Part of a small language model's weights: MLP 256 GeGLU, tied embeddings.
Each number is 128 + 24 x the weight over its row's rms, rounded and kept within 0 to 255. Layers, rows and columns count from 0. The size above them is the row's rms in percent of the matrix's.

# layer 5 attention query, 96x96, rms 0.0916, rows 37-73, columns 0-47
size [100  87  92  88  96 103  92  85 110 101 106 117  94  90 116 142  86  91 215 101  97 101  94  99  95 108  97  77  83  84  76  80  87 104  70  91  92]
[[124 144 110 117  94 145 117 172 180 108 134  96 122  98 134 120 125 158 113 110 168  90 133 104 101 125 122  92  78 154 127  97 132 106 170 151 130 138 132  94 101  88 122 123 154 170 151 130]
 [164  81 119 131 149 124 172 112 102 146 158 141 149 127 120 122 153 103 184 135  95 157  94 152 118 143 161 181 169 102 141 145 108 125  83 106 153 137 155 171 124 143 123 152 130 111 107 152]
 [155 141 143 121 108 126 125  97 103  78 124 143 121 160 134 145 143 148  90 109 114 138 104 158 138  90 142 159 132 106 129  75 144 130 106 174 139 150  99 139 108 133 161 108 111 127 124  94]
 [122 179 124 133 108  86 103 174 150 105 103 115 119 132 161 103 102 127 111 145 159  88 164  83 131 113 117  94  88 166 130  85 124 129 159 126 136 117 146 112 165 137 135 134 149 143 122  71]
 [ 91  87 116 144 142 165 109 153 132 156 158 113 166 102 145 136 123 114 151 134 128 100 145 154 131 163 118 107 120 154 120 151 130 105 141  88 126 136 145 125 128 124 114 156 186  97 117 139]
 [ 67  68 145  99 137 141 111 106 130 139 142  82 129 135 165 104  88 122 138 171 143 158 126 142  95 124  97 145 126 169 117 133 126 120 145 100 151 142 108 157 113 128 126 134 145 121 132 115]
 [179 177 134 104 164 111 143  68 128 107  96 148  92 140 115 149 129 136 132 167  97 174 115 116 123 119 133 174 148  95 127 135 112 138 102 134 104 130 117 125 149 147 105  88  77 103 151 118]
 [150 150 103 130 130 158 138  94 140 138 100  95 149  95 108 125 112  91 126 152  99 138 132 118 124 150 110  89 134 126 107 159 136 119 161 130 138  96  94  93 134 193  91 151 106 122  92 123]
 [166 141 163 124  94 127 162 104 106 131 111 114 140 138 122 162 132 154 100  87 127  44 121 144  88 120 116  92 144 117  97 124 135 107 157 157 127 135 111 140 132 139 181 147 150 169 142 137]
 [157 149 154  92 149 174 146 108 104 138 177 149 128 144 160 117 136 123 124 156 109 125 123 143 132 145 109 119 171 120 146 139 102 131 100 137 111 133 179 118 129 121 134 127 135 126 121 114]
 [141 147 157 129 113 125 134 146 134 110 114 110 125 169 117 174 118 142  82 146 100 108 112  94 101 123 123 113 136 114 134 108 107 132 134 116 120 171  93 113 138 147 112 136 157 107 119 120]
 [148  96 171 117 137  74 125 107 126 100 163 131 106 138 132 144 103 135 130 150 133 102 125 127 132 149 103 146 146 129 118 130 175 161 104 139 103 120 105 109  92  95 203 141 168 126 143 149]
 [113 116 157  97 132 129 165 150 122 140 150 151 129 123 153  73 163  79 126 135 109 183 120 123 107 120 110 139 140 120 107 104 125  56 127 113  96  95 107 145  98 106 133 109 105 138 138 141]
 [100 128 165 143  90 116 136 144 139 157 120  98 129 157 113 153 185  89 123 133 138 118 106 175  97 136  99 128 157  92 152 107 124 172 112 147  94 107 106 144 145 130 172 142 120 122  94 124]
 [121  72 120 118 110 120 134 125 129 105 180 130 105 114 154 132 105  93 147 125 122 158 106  73 140 156 101 143 108 159 162 123  87  84 132 125 180 136 111 155 116 126 123 160 134 113 150 109]
 [101  64  96 132 149 143 126 181 144 156 149 120 158  99 131 137 100 107 159 114 146  88 168 142 152 186  99 136 105 155 125 129 142 114 143 133 164 143 138 126 124 128 109 139 162 106 118 127]
 [116 105  97  87 160 181 136 133 159 128 124 116 107  92 172 135 119 114 147 192 120 169 126 113 121 127 110 130 118 158 128 106 139 159 120 104 139 151 155 127  97 117 129 112 115  85 101 110]
 [116  81 111 135 136 110 115 137 129 169 137 115 146 111 117  86 116 149 130 121 178 133 135 162 179 171 140 100 133 128 147 202 127  87 118 114 127 121 152 156 134 111  97 157 140 170 135 146]
 [145 181 159 139  88 115 145 116 103  92 123 135 105 145 118 141 152 120 102 104 123  85  89 156 100  87 125 121 157 125 116  87 123 125 109 157 100 127 124 115 131 142 160 144 104 158 123 118]
 [122 140 150 142 123  98 141 117  96 137 112 113 149 106 159 129 142 142 114 131 103 131 134 144 140 145 144  98 116 123 130 154 142 176 125  89 116  84 128  72 141 124 112 115 121 130 149 175]
 [144 120 126  69 127 130 105 117 141 125 126 136 129  98 122 117 136 199 145 156 118 143 146 124 123 113 110 101 158 146 131 132 136 116 161  94 128 110  89 101  72 106 161  72 123 104 136  87]
 [176 126 133 100 123 153 125 117 146 115 128 107 104 152 157 147 134 126 143  94 147  95 118 139 131 119 151 129 137 117 126  70 116 135 127 140 155 148 145 113 154 112 102 154 143 106  84 131]
 [159 119 110 137  98 107  95 118 141 120  83 138 143 100 108 156 104 157 147 129 192 146 117 134 142 130 106 123 132 169 145 170 169 155 120 179 124  74 146 137 112 125 125 117 141 105 129 107]
 [105 147 142 107 104  89 117 146 111  97 119 116 129 114 139  92 126 148  88  86 175 124 129 174  93 118 144  63 171 126 125 113 126 104 128 119 110  92 132 142 116  78 135 134 118 144 122 101]
 [107 146  83  92 137 145  96 134 192 111 146 152 121 120 101 112 129 153 168 138 132 151 127 106 179 129 126 154 158 141 109 107 120 141 114 127 109 143 129  98  99 139 122  90 114 140 107 111]
 [115 101  77 153 137 111 133 138 158 113 155 132 139 147 134 153 121 128 138 152 117 116 115 146 108 136 164 150 161 150 135 124  69 102 122 121 115 157 160 135 130 146 119 171 143 115 151 134]
 [147 111  95 131 156 113 113 101 136  89 146 136 149 105 126 134 144 173 158 135 113 102 161  97 102 149 106 163  93 135 117 107 118 165 155 117 141 123  87 116 129 151 138 145 137 172 132 162]
 [120 134 121  95 143 136 123 152 104 149 100 188 184 130 129 171 122 120 143 172 114 147 150 107  89 122 127 147 176 130 103 108 123 118 181 112 144 128 170 129 152 133 100 114 144 108  98 147]
 [130 120  95 114 168 102 108  94 156 145 136 144 167 114 128 119 122 147 158 182  80 156 128  85 111 134 168 102 144 113 130 121 129 130 139 104 120 105 142 154 139 121 115 143  85 140 119 165]
 [143 153 161 105  93 126 137 125 142 105 141  97  79 173 121 153 121 116 106 109 164 147  94 139 108 102  99 171 112 142 148 113 120 162  95 188 110 142 122  97 115 110 138 113 120 131 151  86]
 [118 147 133 142 143 160 127 142 157 162 116 175 163 119 121 167 111 141 115 167 145 134 101  83 106 151 125 148 122 140 103 112 131 165 153 160 156 101 149 113 133 114 125 123 157 129  93 124]
 [179 147 168 124 121 114 122  85 148 102 117  93 103 188 121 125 124 117 134 116 115 132 105 112 142  95 141 173 117  88 171 106 116 110 104 133 112 152  91 122  73 102 149  88 106 122 135 131]
 [118 132 136 125 121 143 123 139 164  79 121 144 103 139 128 136 123 125 104 113 169 101 127 132 140 103  98 155  96 156 140  95 123 149 132 156 147 136 131  60 118 104 164 102 111 120 157 117]
 [160 168 183 122 119  94 147  84 130  80 127 146  95 132 130 105 165 122 126 115 129 148 119 125 136  91 149 166 114 131 131 114 120 145 129 147 134 159 117 109 140 121 163 106  87 126 144 131]
 [ 80 127 111 151 102 129 111 128 121 147 128 124 133 106 133 140 130 148  99  99 160 117 132  78 129 150 125  91 112 116 102 127  98 140 136 135 126 175 102 129 149 146 146 123 124 156 112 133]
 [101 122  81 109 129 130 102 135 118 186 133 113 146 119 135 120  96 131 122 114 143 127 155 127 102 171 157  90 131 116  93 160 134 125 162  96 114 159 128 157 157 151 123 144 168  88 151 138]
 [169 147 135 136 158 131 129  94  98 108 140 131  91 143 101 110 140 127 154 135 117 168 113  98 178 102 119 165 119 109 138 126 155 170 118 146 129 110 139 119 107 141 156 110 117 130 169 148]]
# layer 5 attention key, 96x96, rms 0.089, rows 37-73, columns 0-47
size [ 96  78  97  85  89  93  87 106  83 121  79  86 116 122  87  49 210 208  50  98 103 103  98 101  99 101 102  82  74  80  80  92  84  94  83  78 108]
[[151 155 147 107  79 120 163 129 110  84 140 137  97 124 100 130 149 111 121 129 137 126  87 135  96  66 132 123 155 106 125  99 135 134 107 137  95 138 149 146 118 145 176 113 125 122 125 117]
 [115 106  87 163 158 139  87 148 130 171 116 119 109 130 140 145 130 156 155 154 130 113 182 103 133 202 113  96 105 140 144 156 143 112 144  97 115 114 107 100 125 123 113 140 142 128 108 124]
 [140 157 154 143  63 126 167 140  94 123 173 135  97 163 120  95 110  78 122  93 100 147  77 160 112 106 103 123 148 129 124 136 145 119 109 156 109 129 117 146 137 156 138 143 124 146 129  92]
 [131 146 173  86 108 112 137  73 144  96 131 173 131  83 142 110 114 147 170 141 125  80 124  98 151  98 168 160 149 107  85 136 131 142 112 142 123 131 139 122 107 111 141 102 151 131 172 137]
 [107  96 117 154 188 138  86 135 144 179 104 108 158 107 140 155  93 179 146 154 160 119 177  89 146 173 140 112 113 104 148 131 123 128 150  97 142 139 152 129 145  93 123 142 119 116 120 155]
 [128  82 123 140 140 114 117 143 140 151 124 118 112 129 116 160 109 139 134 117 135 149 160 110 159 122 132 149  92 126 145 127 104 102 143  99 108 133 159 112 132 106 126 122 121  79 152 103]
 [121 163 107 144 119 158 139 148 116 109 102 147 150 179 151 120 104  93 142 139 109 118 129 133  95 100  98 143 161 131 112 141 135 133 134 135 136 119 136 113 119 157 130  91 112 132 145  56]
 [ 96  88 140  73 117 188 128 108 153  90 102 127  95 123 136 123 109 116 102 139 151 145  94 159 110  95 146 150 141 132 109 123 120 116  90 155  81 138 155 117 122 135 142 126  99  88 135 103]
 [190 167 152 140 126 165 135 110 105  93 176 109 120 101 128 125 131 125 102 162 141 110 106 122 134 135 126 122 170 112 134 130 108 153 106 138 161 107 132 177 108 119 122 164 124 124 156  94]
 [125 136 129 137 101  70 132 136 121 109 113 136  79 178 129  96 111 109  97 132 100 154 113 123 124 164  89 147 181 157 166 142 145 120 107 131 125 145 125 100 108 159 136 160  94 137 155  77]
 [126 159 135  87 121 101 155 126 126 138 136 135 114 109  98 137 161  84  80  98 133 136 116 119  94 110 106 112 188 105 123 119 126 130 127 169 108  93 185 102 134 126 186 117  98 105 129 103]
 [154 112 106 111  85 135  96 124 135 109  90 123  99 163 120 138 161 150 131 115 111 100 142 120 109  97 121 120 191  69 103 126 154 108  93 111 151 110 116 156  95  93 143 116 126 159 126 140]
 [139 118 116 129 190  78 103 161 157 112 139 134 141 161 132 159  67 187 115 123 136 149 152 127 131 150 117 117  78 127 128 121  97 129 138 117 139 144 157 150 142 128 141 112 113 130 118 113]
 [117  96 103 148 140 112 111 178  98 139 152 126 165 122 113 140 119 168  91 157 139 147 191 134 117 150 149 113 114 121 141 140 138  66 165 120 155 125 111 109 162 117 100 142 127 169 106 109]
 [136  84  98 118 139 133 172 138 156 125 152 129 142 146  80 111  74 125 167 126 129 100 142 143 135 113 118 114 106 176 117 143 129 119 149 131 102 127 167  99 191 123 112 133 164 104 140 122]
 [125 151 118 128 135 137 112  82 135 155 136  78 108 120 139 113 122 132  93 140 124 115 140 118 138 118 119 102 180 114 130 148 104 113 166  99 116 130 108 136 116 115 114 151 134 116 144 139]
 [166 164 151 129  78 131 128  99 114 104 134 144  87 134 120  92 111 122  92  99 148 128  96 137 108  72 107 129 144 125  97 120 149 113 101 145 125 123 115 114 124 129 178 148 111 150 157 103]
 [144 164 163 124  83 129 165 113 128  72 145 144  91 138 128 129 133 103 108 118 120 141  74 138 114  91 127 131 153 114 108 113 121 138  85 167 117 101 119 120 113 145 163 124 118 145 130 112]
 [119  90 123 120 176 109 102 121 115 153 137 103 130 134 166 125 109 146 152 136 148 107 163 103 192 183 104 134 103 157 151 137 119 125 134 146 134  99 118  82 126 122 122 125 155 127 146 178]
 [ 91 143 110 144 119 100 132 135 163 121 132 152 157 153 104 144 151 138 106 124 153 123  93 168 117  74  94 127 135 140 139  67 128 129 138 171 122 148 134 130 153 135 147 124 111 119 109  55]
 [142 177 113 201 112 104 126 143  75 154 102 122 142 109 140 127  93 113 102 105  95 120 141  98 103 121 126 158 137 116 130 133 116 141 130 126 177 185 114 175 125 112 125 132  88 138 155 122]
 [109 167  92 150 135 124 135 119 125 144 157 111 159 102 113 109  94 144 134 162 128 132 151 103 177 153 138 121 144 113 119 145 149 110  97 137 150 134 135 127 112 129 123 134 153 137 130 142]
 [145 134 125 129 112 144 111 117 114 152 131 161 155 137 162  60 119 130 152 130 112 125  96 118 121 142 155 124 140 129 138 173  62 104 115 148 131 104 112 139  86 112 121 138 135 127 195 107]
 [116 106 132 122 126 114 111 109 103 135 106 107 163 121 121 140 130 175 141 110 104 131 169 125 160 178 123 156 117 131 125 150 124 125 128 135 167 176 114 150 103 101 108  84 147 111 112 172]
 [149 115 161 153 158 131 142 110 125 146  83 107  99 126 162  96 103 117 173 144 107 116 156 142 123 115 138 124  98 100 121 102 166 134 102 157 123 133 117 141 154 149 183 122  94 121 143 143]
 [173 153 159 137 101 123 160 119  95  96 173 113 103 133 140 102 112 118 139 148  99 144 103 147 111 146 115 130 138 137 128 128 151 115 113 148 117 116 152  99  95 134 172 102 136 165 153 121]
 [141 119 110  84  90 140 165 153 100 102 105 128 113 165 130 138 135  80 132 156 115  92  99 144 115 106 129 143 129 135  89  99 165 156 119 161  95 163 120 136 134 122  91  95 141 154 139 153]
 [118 132 168 108 119 120 106 156 128 136 138 100 124 129 172 119 123 128 108 135 150 135 112 106 120 110 105  97 119 157 136 138 129 192 131 146 109 140 145  56 106 103 138 117 126 148 154 126]
 [115 119 147  98 165 118 108 140 108 117 135 148 119 119 117 163 116 119 123 121 129 131 155 143 133 116 134 175 115  94 161 156 119  69 104 107 164 121 118 166 123 159 107 163 178 101 102 157]
 [102 149 119 163 116 133 141 118 124 139 118 138 140 148 136 108  98 141 113 130 116  91 109 111  88 116 113 126 112 152 142 163 104 167 163 143 113 112 119  70 154 129 158 114 110 105 149 133]
 [118 130 148  74  98 146 135 138 154 149 147  93 101 131 145 137 131 116 102 104 174  95 121 117 127  87  94 115 105  87 103 113  97  81 124 159 131 105 119 113 151 117  90 148 143 162 163  98]
 [115 147 112 153 105 133 144 128 105 125 110 174 161 123 101 139 123 134  95 103 137  83 156 143 116 147  91 127 116 151  90 179 183 169 130 142 118 112 109 110 162 142 166 106  99  95 112 139]
 [116 115 155 138  92 141 153 135 114 158 138  67 136 160 124 104 134 103 130 117 125  95  93 110 127 104  95 115 126 141 114 147 122 139 148 126  94 141 120  93 157 145  99 123 123 151 169  84]
 [ 95 116 137 120  92 148 123 107 158 109 124 105 110 125 147 116 118  88 101  92 154  93 104 171 126 118 116 156 148 145  94 150 133 161 138 128 122 116  99  78 108 125 163 122 114 126 140  91]
 [114 138 149  98 121 112 155 150 146  94 118  83 129 125 120 132 148  84 168 139 141 170  91 132 126  99 152 141 119 112 116  66  99 111 151  98 123 124 130 164 158 136  84 120 123 158 133  71]
 [112 103 141 123 136 134  97 130 119  96 119 141 115 105 113 159 130 135 115 144  86 177 132 104  96 177 145 111 136 127 151 102 140 148 127 105 136 146 152 144 114 118 134 141 137 147 120 201]
 [ 95 135 105 174 114 146 140 119 124 142 113 125 103 154 147 154 170 143 115 100 145 111 137 123 110 116  91 106  98 137 151 135 172 146 124 129  75 103 125  94  99 113 162 108 136 117 145 177]]
# layer 5 attention value, 96x96, rms 0.079, rows 32-63, columns 0-47
size [109 101 109 103 104 113  97  88  95 107 109  90  98 102 110 103 106 102 105  99 100  98  95 105 102  95  91 109  94 105  95  90]
[[114 159 131 110 143 112 122 118 141 122 124  98 164 148 108 120 127 154 142 103  76 158 130  87 120 133 121 127 123 109 195 102 150 137 112 114 136 134 194 129 133 141 107 102 107 180 114 119]
 [111 142 137  69 141 148 156 148 154 141 138 109 158 145 166 112 108 118 144  94 134 130 158 120 102 154 116 103 128 177 158 128 157 164 141 126 135 125 120  85 100 160 106  96 122 125  75 114]
 [181 146 127 113 124 102 164 143 134 116 132 150  88 129 115 176 120  84 122 132  97 170  97 102 103 133 124 134 149 110 162 138 116 139 120  88 125 110 162 114 106 135 116 131  85 162 130 122]
 [162 148 141 128 135 139 160  70 112 118  98 118  99 109 149 144 124 165 115  70 114 100 111 125 121 147 131 121  78 104 123 139 165 130 124 165 141  92  90 137 157 129 168 125 144  97 141 127]
 [138 129 113 116  99 149 122 128 103 119 122 130 117 111 141 173 108 122 123 115 100  88 132 128 136 101  86 103 137 125 126 135 124 131 155 142  53 107 159 157  74 113 141  92 160 126 141 122]
 [126 115 141 104 140 109 124  75 131 125 140 142  99 105 103 170 153 146 113 123 146 181 141 114 103 101 117 128 106  94 161 135 154 149 104 144 100 134 199 149  97  97 172  81 144 111 114 114]
 [150 114 140 190 124  90  77 132 135 116 115 159 135  84 140 140 150 149 127 135 162 129 141 144  87 145 107  99 125 143 156  82 143 192 117 120 115 104 147 131 164 159 140  80 107 118 100 146]
 [ 94  80 116  56 118 128 148 111 172 127 130 122 158  98 102 146 122 115 159 121 141 162 125 167 121 124 142  87 130 159 160 176 119  80 121 140 121 113 106 107 153 152 130 112 151 110 102 117]
 [119 117 102 108 122 177 148  97  65 139 143 123 146 106 150 159 154 154 117 142 161  99 160 111 145 153 169 140 130 132 147 168 131 117 125 136 107 123 125 153 155 154 133 135  98 129 138 121]
 [154 120 110 104 137 114 118 160 140 105 153 136 172 112 118 178  89 160 144 129 124 155 125 145 136 130 134 137 110 167 168 128 163 131 124 121 121 125 134 149 138 182 146  98 131 103 138 114]
 [166 129 137 100 147 170 115  86 115 122 131 122  96 136 180 129 119 127 111 165 129 111 144 105 154 117 136 171 125 103 148 110 118 119 152 118 132 135 138 150 117  93 121 114 158 151 120 147]
 [133 128 166 134 124 139 122 131  82 148 158 109 141 129 105  83 106 109 158 148 145 132 125 156 173 137 171 146  95 127 136 146  97 150 138 128 160 138 118 129 135 135  95 124 104 123 146 154]
 [120 141 125 172 136 186 119 147 123 128 141 128 117 128 172 178 120 127 128 130 122  98 145  87 128 144 118 100 134 122 148 101 147 104  71 131 164 134 114  94  84 141 118 162 116 150 118 112]
 [149 114 100 162 138 138 130 133 149 127 161 122 132 122 127  82 145 143 148 101  90 120 148  96  87 136 108 101 169 123 168 127 141 122 100  91 103 115 110 163  84 118 126 119 152 175 121 133]
 [131 110 142  96  92 181 134 141 156 116 112 111 123 135 106 106  55 114 147 120 140 167 123 129 152 122 111 156 105 133 122 125 127 134 161 154 114 111 166 148 130 142 137 146 132 150 164 107]
 [116  94  98  91 151 109 135 146 171 102 160  85 104 165 121 121  88 129 163 138 135 132 146 145 133 133 127  88 127 131 114 100 130 137 114 121  93 110 178 100 133 138 123 110 120 101 109 119]
 [138 151 100 149 133 150 127 157 143 133 123 138 145 146 111 155 168 118 153 108  94  85 112 136 103 132 141 106 120 122  85 109 152  89 138 141  98 170 204 166  98 120 118 130 167 170  75 130]
 [100 142 135  97 100 154 142 143 128 142  74 103 135  71 134 124 124 116 109 148 137 113 144 147 134 118 189 149 152 138 114  99 130 123 127 135 142  72 117 110 154 126 112 129 143 112 150 110]
 [101 108 141  93 167  97 122  82 102 133 168 152  93 102 122 105  84 167 102 128 116 158 127 114 127 135  78 118 113 127 155 142 124 116  97 102 146 121 153 147 102 121 149 106 152 132 124  97]
 [133 157 114 122 116  90 137 163 117 110 117 126 106 120 140 130  71 113 118  82  99 148 105 169 140 122 120 124 110 158 129 111 106 110 150 123 115 162 138 141 131 154 121 141 127  69 169 112]
 [131 174 115 121 125 119 156 144 136 135 120 155 129 121 133  79 108  97 146 103 132 140 100 117  90 132 127  99 109 157  92 142 165 163 136 134 132 125 151 131 124 147 102 149 140 136 124 150]
 [116 124 145 130 106 135 117 192 128 108  84 173 105 135 152 116 134 124 123 160 144 130 144 123 117 152 118 158 102 143 101 149  98 118 141 133 113 107 123 137 137 138 132 123 107  90 196 129]
 [ 81 134 144 129 116 110 139  99 129 128 107  97 150  78 103 125 114 146 160 135 146 112 138  99 133 148 136 106 112  97 165 117 150 170 135 138  99  96 115 160  76 126 140 122 127  93  91 147]
 [114 143 104 151 118 115 134  99 121 125 169 142 140 105 114 116 134 126 112 127 126  94 144 147 108 128 140 132 144 180  96 143 117  58 142 114 110 114 135 105 130 151 109 118 133 150  78 174]
 [128 144 133 155 116 121 116 133  96 149 158 143 105 143 141 114  86 145 119 119 157 112 138 135 111 127 151  99 121 178 131 158  99 139 148  83 140 123 141  98 134 120 147 134 109 116 128  90]
 [144 115 127 100 128 123 144 106 108 100  80 124  84 135  83 130 114 108 117 141 112 126 111 169 128 116 107 162 151 138 107 149 114 147 147 135  98 145 107 190 109 117 139 116 120  93 165 144]
 [167 129 115  94 110 146 145 145 139  98 192 134 128 100  92 138 194 136 166 148  94 152 135 125 120 133 156 117 111 103  95 103 148 122 128 136  88 139 115 113 143 104 122  92 119 148 116 125]
 [107 149 131 106 137 114 123 127 149 142  92 142 112 128 174  88 123 120 134 132 149 107 152 107 116 126 136 138 118 130 147 128 170  90 136 116 119 117 122 183 115 146  99 113 128 135 130 117]
 [105 130 145 160 109 151 136 139 112  93  86  95  93 166 103 153 128 133 135  94 106 148 129 114 141 134 155 104 130 141 121 122 132 114 109 141 129 109 124 148 136 130 130 131 138 156 148  90]
 [142 128 147  94 122 132 143 103 129 116 133  87 111 129 174 114  67 115 155 170 103 172  93 120 143 126 143 127 146 168 129 157  99 159 167 104  90  95 107 111 123 133 123 137 120 134 177 133]
 [112 149 139 159 131 111 103 125 118 143  63 108  96 157 164 160 121 101 129 109 144 159 100 134 118 126 132 102 153 106 138 106 146 111 173 129 162 131 128 108 152  95 135 161 122 159 126 133]
 [143 119 126 111 151 155 116 155  99 103 129 119 103 124 140 121 102 133 125 138 141 156 151 123  91 106 151 120 112 135 143 118 126 128 132 124 143 139 123 145 120  90 179 127 120 112 129 139]]
# layer 5 attention output (transposed), 96x96, rms 0.0835, rows 32-63, columns 0-47
size [107 100  85 106 102 101  98  88  93 113 106  86  96  97  97 105 111 103 110 104  90 103  93 104 112  99  82 102  96 105  96  93]
[[101 156 100 111 151  96 124 129 111 128 147 106 147 117 109 122 116 108 121 134 146 143 115 146 162 121 119 118 152 145 148 113 122 113 129 103 137 130 117 147 140 160  89 117 109 149 123 103]
 [137 156 145  98 151 106 122 111  99 136 108 121 138 148 118 133 114 137 118 161 100 144 138  90 113 166  83 112 120 128 123 110 147 133  87 129 104 133 117 144 141 154 142  80 152 102 123 128]
 [137 119  78 145 190 113 111 115 103 161  85 132 110 141 133 122 111 110  91 139 112 133  90 137 148 128 136 151 109 135 113 130 104 132 105 114 138 183 188 138 158 144 122 154  98 122 141  96]
 [178 164 129 160  68 105 121  88 131 135  99 108  92 113 112 148 161  98 139 104 109 123 148 137 127 161  92 129 140 101 123 150 163 107 140 146 113 134 113 101 152 109 148 130 131  90 148 125]
 [124 142  98 115 128 111 127 163  93 180  37  95 115 108 163 134 146 108 117 118 119 132 133 140 129  79 150 100 146  99 133 174  86 118 176 156 152 135 118 126 138 138 110 121 122 103 127 112]
 [142 145 124 146 120 140 119 129 163 177 118 125 138 119 114 134 152 149  85  25 131 115 122 130 117 131 161 144 103 131 154  69 133 102 154 141 158 141 110 148 116 134 120 123 119 131 103 148]
 [109 138 141 124 115 130  66 133 130 113 175 114 107 160 151 102 126 137 126 113 157  87 115 140 161 123 147 113  97 170 154 110 121 114 124 172 160 125 130 124 122 128 149 134 116 118 103 127]
 [137  85 117 139 121 134 110 145 142 147 107 143 135 110 122 140  82 146 138 122 133 105  88 141 122 121 151 163  99 113 126 119 143 129 148 157 142 117 180  95 118 114 171 100 156 131 103 126]
 [159 119 203 115 139 103 155 136 152  85 165 143 119 155 145 171 133 175 166 142 131 111 136  94 144 106 111 141 128 147 164 141 144 161 127 121 158  99 107 122  99 156 138  87 133 133 121 134]
 [126 149 132 143 114  98 110 145 131 135  85 114 147 151 130 138 113 149 116 122 183  96 146 162 122 121 119 146 140 116 151 146 135 140 135 113 147 126 176 119  92 162 168 129 102 133 102 153]
 [140 155 183 143 131 105 135 133 126 137 178  90 137 119 104 159 120 139 114 142 116 161 114 130 113 107  94 125 146  97 143 160 128 125 137 134 133 103 106 168 121 102 101 140 148 117 126 110]
 [102 143 137  83 117 111 153 117 140 105 136 131 104 135 109 102  77 101 168 144 139 111  90  82 139 135 104 156 117 160 116 119 132 142 185 130 158 160 107 119 132  70  82 102 127 118 131 137]
 [ 90 124 178 132 142 136 145 145 120 100 213 150 156 130 132 154 117 170 157 154 122 151 151 131 161 151 101 134 147 157 136 127 125 153  87 142 101 147  76 116 125 144 115 121 120 144  95 169]
 [126  93 159 129 100  93 104 119 125 145 140 135 141 121 129 109 117 147 143 142 148 125 162 111  88 118 108 117 150 125 112 164 125 154  97 115 134 123  94 157  97 123 141 106 185 116 128 135]
 [131 110 118 128 143 120 130 118 129 160  18 122 126 161  89 125 136  81  92 124 114 128  80 146 110 159 149 149 127 148 135 155 109 141 125 143 144 133 128 127 156 146 122 145  91 118 166 134]
 [135 161 102 128  91 107 135 176 121 149  98 105 157 131 108  93 122  93 137 124 135 112 102 120 101 158  83  94 144 102 126 138 165 152 115 147 131 118 176 136 155 135 128 120 102 127 124 148]
 [ 95 122 113 174 129 135 143 124 107 137 116 147 200 119 112  99 159 121 130 165 115 144 134 118  90 125  97  92 159 134 101 153 124 100 114 112 162 152  98 111 132 160 108 142 115  92 115 122]
 [109  88 143 117 153 148 132 115 120  43 130 111 116 114 113 149 117 133 158 135 164  93  96 126 145 116 161 143 122 106 150 147 152 132 115 158 117  66 111 103 123 161 129 100 142 122 160 114]
 [165 151 128 157 121 103 121 137 120 176 168 141 119 123 116 147 112 152 127 107 130 115 149 124  95 122 135 125 140  94 174 124  97 141 124 117 108 135 163 122 130 112 142 124 151 161  98 160]
 [134  98  90 140  77 128 161 160  88 163  78 133 129 118 176 150 157 125 112 144 186 128 127 171 117 127 130 111 135 104 108 144 116 124 116 139 120 119 159 130 157 139 152 135 131 130 121 132]
 [143 110 107 112 173 133 118 140  98 155  53 135 103 108 133 101 143 138  95 165 125 140 116 117 126 130  94 103 150 127  65 168  96 128  91 125 113 147 155 154 149 124 124 119 165  92 156 132]
 [102 143  93 121 138 107  95 138 136 116 106 168 108 175 124 134 137 145 140  99 137 130 120 120 121 111  90 135 151 178  85 123 115 149 135 133 146 131 159 143 133 125 177  98 147 122 122 129]
 [122 104 119 104 135 138 134  72 156 129 113 179 146 124  98 108  91 127 168 107 129 113 121 106 150 140 128 169 129 132 150 128 164 147 141 156 132 123 128 118 138 145 151 139 103 122 129 189]
 [167  59  74 146 141 159 121 146 109 143 120 100 105 130 187 136 159 150 116 142 112 115 141 167 134 104 108 168  81 152 109 142 114  87 101 120 101 138 132 104 126 110 143 139 164 113 159 130]
 [149 115  98 102 130 151 129  79 150 114 201 164  89 171 149 130 112 126 148  97 100 103 132 102 100 141 138 171 162 166 143 107  83 103 139  97  97 152 123 100 118 136 126 141  88 172 114  90]
 [101  95 121 113  69  98 133  85 106 172  73 132 137 109 158 139 112 123 131 105 164  91 138 138 121 128 170 156 135 104 105 144  84 120 148 121 160 160 153 122 143  86 123 123 141 157 162 164]
 [138 155 114 139 177 127 109 148 103 138 128 159  97 148 104  88 149  87 137 100 120 172 143 176 104 128 110 128 119 110  70 153 154 142 118 136 132  86 152 127 126 162 118 136  95 114 107 118]
 [128  58 109 104 121 123 137 115 122  48 163 115 142 103 155 160 130 150 131 141 154 144 111 133 161  93  98 137 103 113 167 136 112 143 144 143 165 104 131 143 113 117 123  94 140 107 141 132]
 [126 117  99 116 105 127 129 114 132 154  84 124 136 121 101 131 129 116 118 169 128 135 113 118 124 117  89 120 134 149 112 186 131 103 110 133 114 109 155 124 170 168 146 140  72  89 133  79]
 [129 106 108 141 125  65 113 162  81 173 134 135 100 100 150 129 112 134 138 143 150 113 121 163  85 122 143 130 147 154 118 157 136 124 142 123 134 111 169 146 122 106 132 106 133 115 136 119]
 [137  88 123 152 134 134 124 113 152 139 151 107 151 107 136 112 122 115  90 149 126 124 115 119 176 166 149  98 135 137 127  90 123 103 111 108  95 141 103 125 121 166 109 161 117 137  98 107]
 [151 146 144 120 146 162 124 121 144  99 135 111 116 139 156 160 138 132 119 109 149 103 119 163 105 146 116 149 135  90 131 136  97 118 147 140 141 109 127 161 112  81 122 158 125 170 108 115]]